Weights of a small transformer language model: a variant of Adam for these matrices.
Each number is 500 + 25 x the weight over its row's rms, rounded and kept within 0 to 999. Layers, rows and columns count from 0. Numbers have three digits each. The size before them is the row's rms in percent of the matrix's.

# down: layer 7 MLP down (transposed), 320x128, rms 0.169, rows 194-210, columns 0-127
# gate: layer 7 MLP gate, 320x128, rms 0.222, rows 195-210, columns 0-127
# up: layer 7 MLP up, 320x128, rms 0.207, rows 195-210, columns 0-127
down194 087:474513498502530465498453553471506489475478493506458481489504510528485485501521530538534545513505478471494487532479496510476507500482472495514472505490448530540542531485495479464506485476477456486496476458499455508541466479487476518466468507499519526509482468498502499494513443502506490495483509542495504504509549506526483563461512534510529481500494510476459565485502495456490519498521
gate195 102:540539519479500563439509497459507481508477496496489478516489533503492488474461469568507485534477534507485471468510476460468504508561524521451534507515482506494463503487490478541527474530487470536477497512506524520502519487505521506509504518461533501516463506520473516470447530559493494506487508529516481500472500518513496480490511478482517454528489463509524505477491507497505540491478
up195 109:451499450502496478507452509503540485491508517433510513488498445496494457518520493521500499476556466474525497481545498515508521533481432444507504490526521481500499549540500510508470520504508513490451489503521526512513551460507495478524510497481457472531477471519447514484500499476525485484467508501515504473502493530503495470496514507483524505492515496503490524482453459529479493466500
down195 107:513528493496515525439485511492540472509546533462496467515507508496472486453512512506482475549546460488471497440502482516484502548494474455467524494529535505475496512505506530520497503530481511499502494466480527507503452452469488470524523484492479502517469503490466495464475500471514496495517499508491538483537489518484521507523482489543557554524488520502500515500472468483504515451473
gate196 099:514566479499514503523518525466501500494505455498491482507514502515552528500494515521504467470481479469472522505515471477534492478507486516552464490499517514490488524495511510512436553534483483501508495510485513508488424483481522515485502489493470565519480535507504537472524470471525457473451527474525487498494505491451496482483504508509520501490534504527508547444522480467503521487483
up196 096:505488506455509448508508487547509530519520520514494489512486505478486480488496457503495525480463506519508499470488504534452500506510528557461481493537541505490508500497450487534545474527534510486504469503545551508491526538507488519521467506473505487473460498522520511491505505474472527545515526534492493490531533482501521466503523463461525534507480516484440503531492549537525470489496
down196 097:479544473507467521544500499513490526447458497519494458533496518511518485501459488519514507487510532512504475492498503505506451493490524533501481548524494474458476498462533542481496538517477511522549472521482539516497475497522505514511508516482474473478478541492530511454463526488478490528488524495471534476474505458479481470530473490492487491520524480487480540470463454455495497542527
gate197 092:531473524518508487518497527502528558519507487497475507469484477456503534504501503495533488451488514500466553487503480557534489529491460510532480487502514522466505498501499532472503518489499532495522485491528497510475477492494503494554498486501444498468489525585477530483509493522468523467484526500485486507487449476478541482485479500496473469526505506483490527454485508526532451475541
up197 094:513538474477497531488508469543479460481502501503455521533505509471508456507469475531504501542491462526497485515504502496473465488496501536474507506525492511519510489493496469527469540496505511505495520505494508500489489499480517510493470514467512513559491465410523498536496545507540534539462486455540521473480567515483513494503534467485505488504490542472475478499483497469498527467510
down197 095:547483505505492520509463503492536546511533504503510495469497467463470515506431492517520455465496482506484485468497507540525514502477499529512487452517507498450459514501503521490505487509486546552534484478505474476491523509468484457545496498519444475525494523530458543457482496498488540509489527486500467478507514500460541501470465522489480473471533513459516505492507519494493524495519
gate198 097:523489482528500521522497516503531467478466540484508494499485499518473523523509528464520445535489523462532527499464513483504508498551480529499490474497515476503534476462495538536507485479483503559463518441507478483485500501465486500474480500508456503544487488527507493476457567506501521514506509505493491467540496560526440486505484507516497456471479488512490496465486505497520472491532
up198 102:524481510527459475496458516490471473487532502499524511472472491493551468503503481552490475483484482531457468487499531478471510472492494484461521521484504531473505516514488479525528489514544529420527474502500537530471509495515540499504456523464468530509475471495425492477465498497493513552505511471488525519503516490530522518494493533517479484501470497515491478513459514501518496466477
down198 101:503493496539471515500514469506513518480512520472504481504506519509492472492495472452473482496430473477505511502501515498493465456552475506440468512492499500534516493472488491483482493483525490523479459501523499482522477524468498506484469480468469522427498477517539490535499506547533509536504465487500456509516516506498432502535523546526504529502452458503484515491485480471480514475485
gate199 093:487565516505466484506494500477509507465475477523497553499525520480480510506481499466495476532509488517483489449511520516495451528478530507518458485557493502484473469505479475530496449508512480502484491518468503506497499501487521501507444503515534537474526461516443504534466500517488490502540550518491488496471530487500509506503532503426519509509487489502476485490501533501526434502546
up199 098:496476487510489511485502496477512563524510499494538488509484493498491488506492512510505483532461497473520498463458533482513516500534553504501450501493546520498498536466468513496528486513500496537472470533506483509461475492482536501522522514522483506511557469502491484508544455537574480476540491520502510523489507501467497480516529486529508538521463468532439486494491443510511480503464
down199 096:490495498546459499493520505512545476541556475469540450542506527518508495498515477532554476532509467461503532492515498462473506495470509476498516525467525502466497532476499538478484514494486506499497471548517514481476512495537496457467489513457478492527496477494513507487541495486461475487524449550499537488477464520500488499475481524513484506507506490468491493490496482452510534499552
gate200 072:477473493472517519458459511505499507521507464523455523438500462486526519465480510496511473480517497492499436525507481540499489518515508502532492497542470519526484533467528499514494489532484509499523454533525504472480512528502547538543537498538477528544490468482494512498501555490508494526530479525476514494517471510503502453457520518483490513473530487532525504543511449488501488473511
up200 087:514510482498515504503553550460530485469485499491492532505492485501493504546495457469500523517508505525475589468530481457487503505463478488487506499498497513447473510555494505490487537491518498526462519494523511553508495475475502491492508470432482486460528528529497527528487488508516508481484507465537478501501474488482462527524462514482475513503520528473446527481509509480475476501488
down200 091:480468480484526558503544474513482512510483495496461500467478481480454478541447491508527546520492479524462457523506459541505513490484517525518524460523487516490518533470520484568508497505481497497489488537507500518487456476533521510551502482492490522480485490489461511517483504524506526467507478511504506477479489490466468475536460493473463460483509495514504522499499474492565464500524
gate201 106:512482499516531492496513526490477489567507526501513488530475542514484530487500510484541464499538549493502465502534534515500491491530502436513489484508481532504515492472512514488510488523487517493463459535530494484516464496513521462504514485507510503509486480532426491463493490505486552496457515483508505507477519496506492517498468490526506500460525478489589528489490510531494557537477
up201 104:530514545446456495472502484515498486488483505487489511494517495496469479510480475495488527521481461493475465510509472481537507491480464534515465526515516520504491507516464492453469500470557442498476489488475489532498493551523520509480480500522486556484527539473471491507541489457497516532513465568501514506501495501492496492516469561542497509508503471498513519486468469534461509479523
down201 103:492533521458536547497490465518515494476529497515491523511491509510491485497414494476501459514483476498478465492548482485495490484519487486506480534488498514519472491506503490542537493499501477501518515487477520514484496491462489461505538521514525521460481502493503503564499497459531485545527488494485512486496474506439505466514519543537511504549505490565476460489529504524460454518506
gate202 116:527502555489529513505519524550531490503479467507469447514498525519477479505486469565547456582539516503480510496500556514497495534504502497498496476479514512490521480517512449510481475487529487490514504490528493482495477509521528446479510483486513519489490457492512503497511507506476505503503579505496483513535504514466494523506519472479484466517560479519481509505464496494506466526503
up202 102:515539490494440485487495520514471491514497487544455522501494504481506474489506493472475514503475513508513517493517451481507483491462498495554497517526453512528473512519504517501487511563466479443502498514450532554526450501459552506509464517539490479534499513472522479496470484464511535513503513470497505487500485501513477485504481497518557522516471504512536474502526500479503499473437
down202 107:495487520506424534508499492477485491507507527551484496514506487521511483487501494493483490498501484505501493466486482478521501499508463525452465423528481510439527507465473477516489487511485456491517488510485506477483448519480532520489486528513511459517493494505497456475503539499485501489499507486538499438529470475447510487516465544498520531459498527527505503534525439489513488528488
gate203 142:488520510463505513557461490488497467467505500534478457490517556489476515471468502472510515521509532485497546512515502536460509513463446516499497472508486461501478490502535467500479487485503480495516508514494497518475490453491549510487503502524527509492475481513497505523473510567526526531484563470513515483500539489473467502516463506477482500511493537507551523455510498501526463527454
up203 119:477548555520509513503514490443445459526503512510513478472515507476491531463488498479475501503521470474557505475508504525484456556500500479515456496461510502448526478497506494525461461448486549495509521492442513484477514489510522498495516505485478513484498459506467499501495512523491497518504530501491544496483527486494490488525458488473517502500526494520511503539505493525482440458532
down203 117:466466525465487419481527490473443508483507556498507516471524481482511510538571482469498473493480490501484480504521489516489517486504532517486493493505499483532520508508483501471510470510497492506508543509516523512531498476479466519521494499535500505471526521492512461501493512473494502479474496527484537485499480483462519488517545475474462581479560479541495478468483509499479489489464
gate204 108:508522505506503498517478479450496513448489525485520508487486539535489511514487460489528493495482522484523514493513530515508494505503534562447510499495478529481472498495550437464478496500485459505510531478522496518485466506490500518496462526490522487523487484511497479462481514428473531525500526446485494481498523505496485504506490487533486480479495464536474450522449534475521489550544
up204 101:506509485517495531552449524532483543524500522510519487556483469514530518476521507475481489496513517537512531471470476492482513486454535506540555516461525506473511494490500537550505449519503482541503506531511495512499507495477488488473532532463459552502495491486480494516513470477533511466486484515519503499524531493513479570521492512472502523479506507486458520482558480495506507522508
down204 103:567501479519529529484495524546473519485463493517502498506502542522508483537421478560507501498514498479494491494465524459480482510507504524510536568502507443476440515524504516483492491503519519557501512511495471483494474481514499505473513555489493499529496526529472510494485473499490504532500497511544507514515550525485485536475527497509462477512487517501494506517530526464513519487485
gate205 094:471546493504452496473496471511530546463497496507517526477478468501490466532507454526510498503501456471498532488544479514517506499475523525485488475481535506502516466511486498511516430514504510457505443532516507495484502517512486527486494531511481498514530490506510502512434500502532512540500509492449519498508504496484490491520483490553524539536544488471482479463470483506526510445552
up205 098:480516509501477490503510527492566528455543462504526491520479552507502485506503461514494537468520483504497518492494421464500513467527463514475538508542491517503468461524497491491489535524442481490531536523501515485485503491488486526505489491493467498442517509468509513480494472453524527470488460491499487497502483496457489491494522516502496530491461515536547541508456478518492493510519
down205 097:460482474528534485475494497490489509550514529539488489481481512507503488484525452490566523490513518527476491502512543494522525512493513519491519517457500479489501475418515491531526501480539516476506480520457495520492518494519489517525518481505501463547499466494510477517525499505481504509501473501490497502463477444534569481517504469484495557514481491468515495468489480496561534529490
gate206 089:518478499512506536492553517495481468502562479466500479482526526437500474469509512454501477455493515469508516475524462522470483505500486521520516483539495464488451535487461474514498491497503478497491444530527483541474470466502505523474455446513520484513485511484512523492541530525508541497461499539494495532515463467491517495516524541503533510492488490529503508480485484475470485514503
up206 097:477491448510495527520520480474495489450501528528490496478516478519499501445508506468480469509494475476528503496477484536504490511464519495481485520517549486498548535517528493482471507465498471527529465516478488535448482508499492474522526479540490507527560506477476497476511534545503506489493515495476500491548481539551469539552514499487493497468503485464453514486523461502546479511492
down206 095:503524497492455418533483490460526569523463519488539472506465469528485499518541501517518501493513485525499517525477481475486519482521498533515485504477488514504496498493499492515509466490511462525532573474516482474553496467505524509464506529483433508498497525523530526494518532472520453507529505489482522501447522491516487511493475515499518521510514494486467508483542527502497528481495
gate207 104:526503459481547496481447508499508527464511491494519497517508455424477487495526494539531475502497473479504489492498462470470490506470546497509472494513509470512483509500521485448456535557506537500522499507536485502475479533481485543539532483450478459512525509477480511555513486531512507522472534498513485525536510556514484510496483478523499476467503497510505486499490510481531511470503
up207 105:538523481488494486500499476519522531436527493489536507480489499454485472510524541446521476544493520490524484539500542532487505463449546479459471502480483491529519485473513476509485498485506514492503523512539517525474478519481532481510505457459491490531500507536536506495476490516545503538519545491497551533492513498526530496517483519463539532518511481494476491505510511457501496544483
down207 101:510516517493490429506529465521457455491530503497466499496445490566519491499576515491512500488477486478471509504502475497546513494553479501523515507504492520493501489500483456515515526507506527524518468479540481484481527457487495491521537526533530525530483500533490507487482498459521515477537494495492485526492520454512515510521530549488530430492492519491506497504501523528526507472505
gate208 083:513465479469533542479478504521495504493473506515486470450504485506505492462479465471517500551547470464532488520502480496467510453459494482483444488495494477448516501513525507505515523483527501497470509536515470517448464509492498493525487471499473513502494432494503478509512497502508500474470502509481494502457498486447519512484519540475488485474521502515484506524528438485523473544550
up208 093:496544495513476488488510498483552498489525479506486494513469522475524450562481526526508488496434502544481505443514532542498486545541527519510507500466485521482468523465472514486507511522499464516514506508493563483505488500500530462517535505498502524485487518550517527493464507500500501527513544519514501497474526478523464461533479502481497516565496486486514534471479518495527501473480
down208 099:508442486496529554471482489531494498484486465519484462470449525496485492479535460501561510480493486498523506514491515544520488468481540505485484456486483485455521513521503475529526511521521468493504467526525529512483515505532475459494490480470494502520501440518506488506511521560477534508495532515509493488502510477504486495556526515481522521480525504500508519488495431490499492557523
gate209 085:470501482500500473481510506494483525446469563467490515510525524463480544469528460446488508491491511498507472505537507527441492485432537530450454458545509481509494485520522511517502511503485489537524506477489493529505497515505507463484495499490505494496473481493476525514519477457503527533509485493480516500493505457489470495544462486541526504478529524486512522524531532514525475503461
up209 092:521494487485495486503548501540495511495503521501531500485475491473514502539501442494495500488516470452479545531482502512463452483470517520507544498474512473449499507481480492514516520503502501566505470516462504577479502475526476505563519473541473476523512498526498512456501514496520494476511512451539503520532512511468547510507518481523477540487484479483499482498471513544491514511482
down209 091:558475509531460430485477509465528490502491482502500482481545516512510459491544481490535480489491545485475460488493518497516488489548502502509474547476498478549496514501477479469505550527506488483496486476505551485500519456501499519463463524492498503509512486532521485522515492494505482455506506513512472484556525569518488547451513496519503524474517524505500498501504485493467525492534
gate210 091:489517505503491491478458540505468528537498491481484524500501516477509506552464498528519479517555518487472466527528511480514488526502491453500487495554498507471505539551500483504494494500559533452486465522527507505482479504524491507496491446474481517439435507505453500536527473477470494512480453477474536498479502501497476486525512512486485513502527511465495534505474466459497507518507
up210 093:537525474490497474496512529525537441476458533494471511510462422549477510511493489520500521493529493506465470440469483569505507497506519535533539514499532506490516427512528506471498500470500511493479494519445489513515479487499521488513516490522537505513528510533511514517513505484483508510520491470497500491454519512538483488493519495506456496480523524500464498455481512489525523515505
down210 097:523511501474503494493506523497495503475465485484456532468494467487556526478434473471519466520530511555514513527497520502503472493484490488505469520494508491511472512517508486493483519496478553517465494485492511464485529499588502475501491463504487511438476452482459511493520468488507492505472474484483477546554482497482486514552479534471480525478502495500492525495506483482453513508494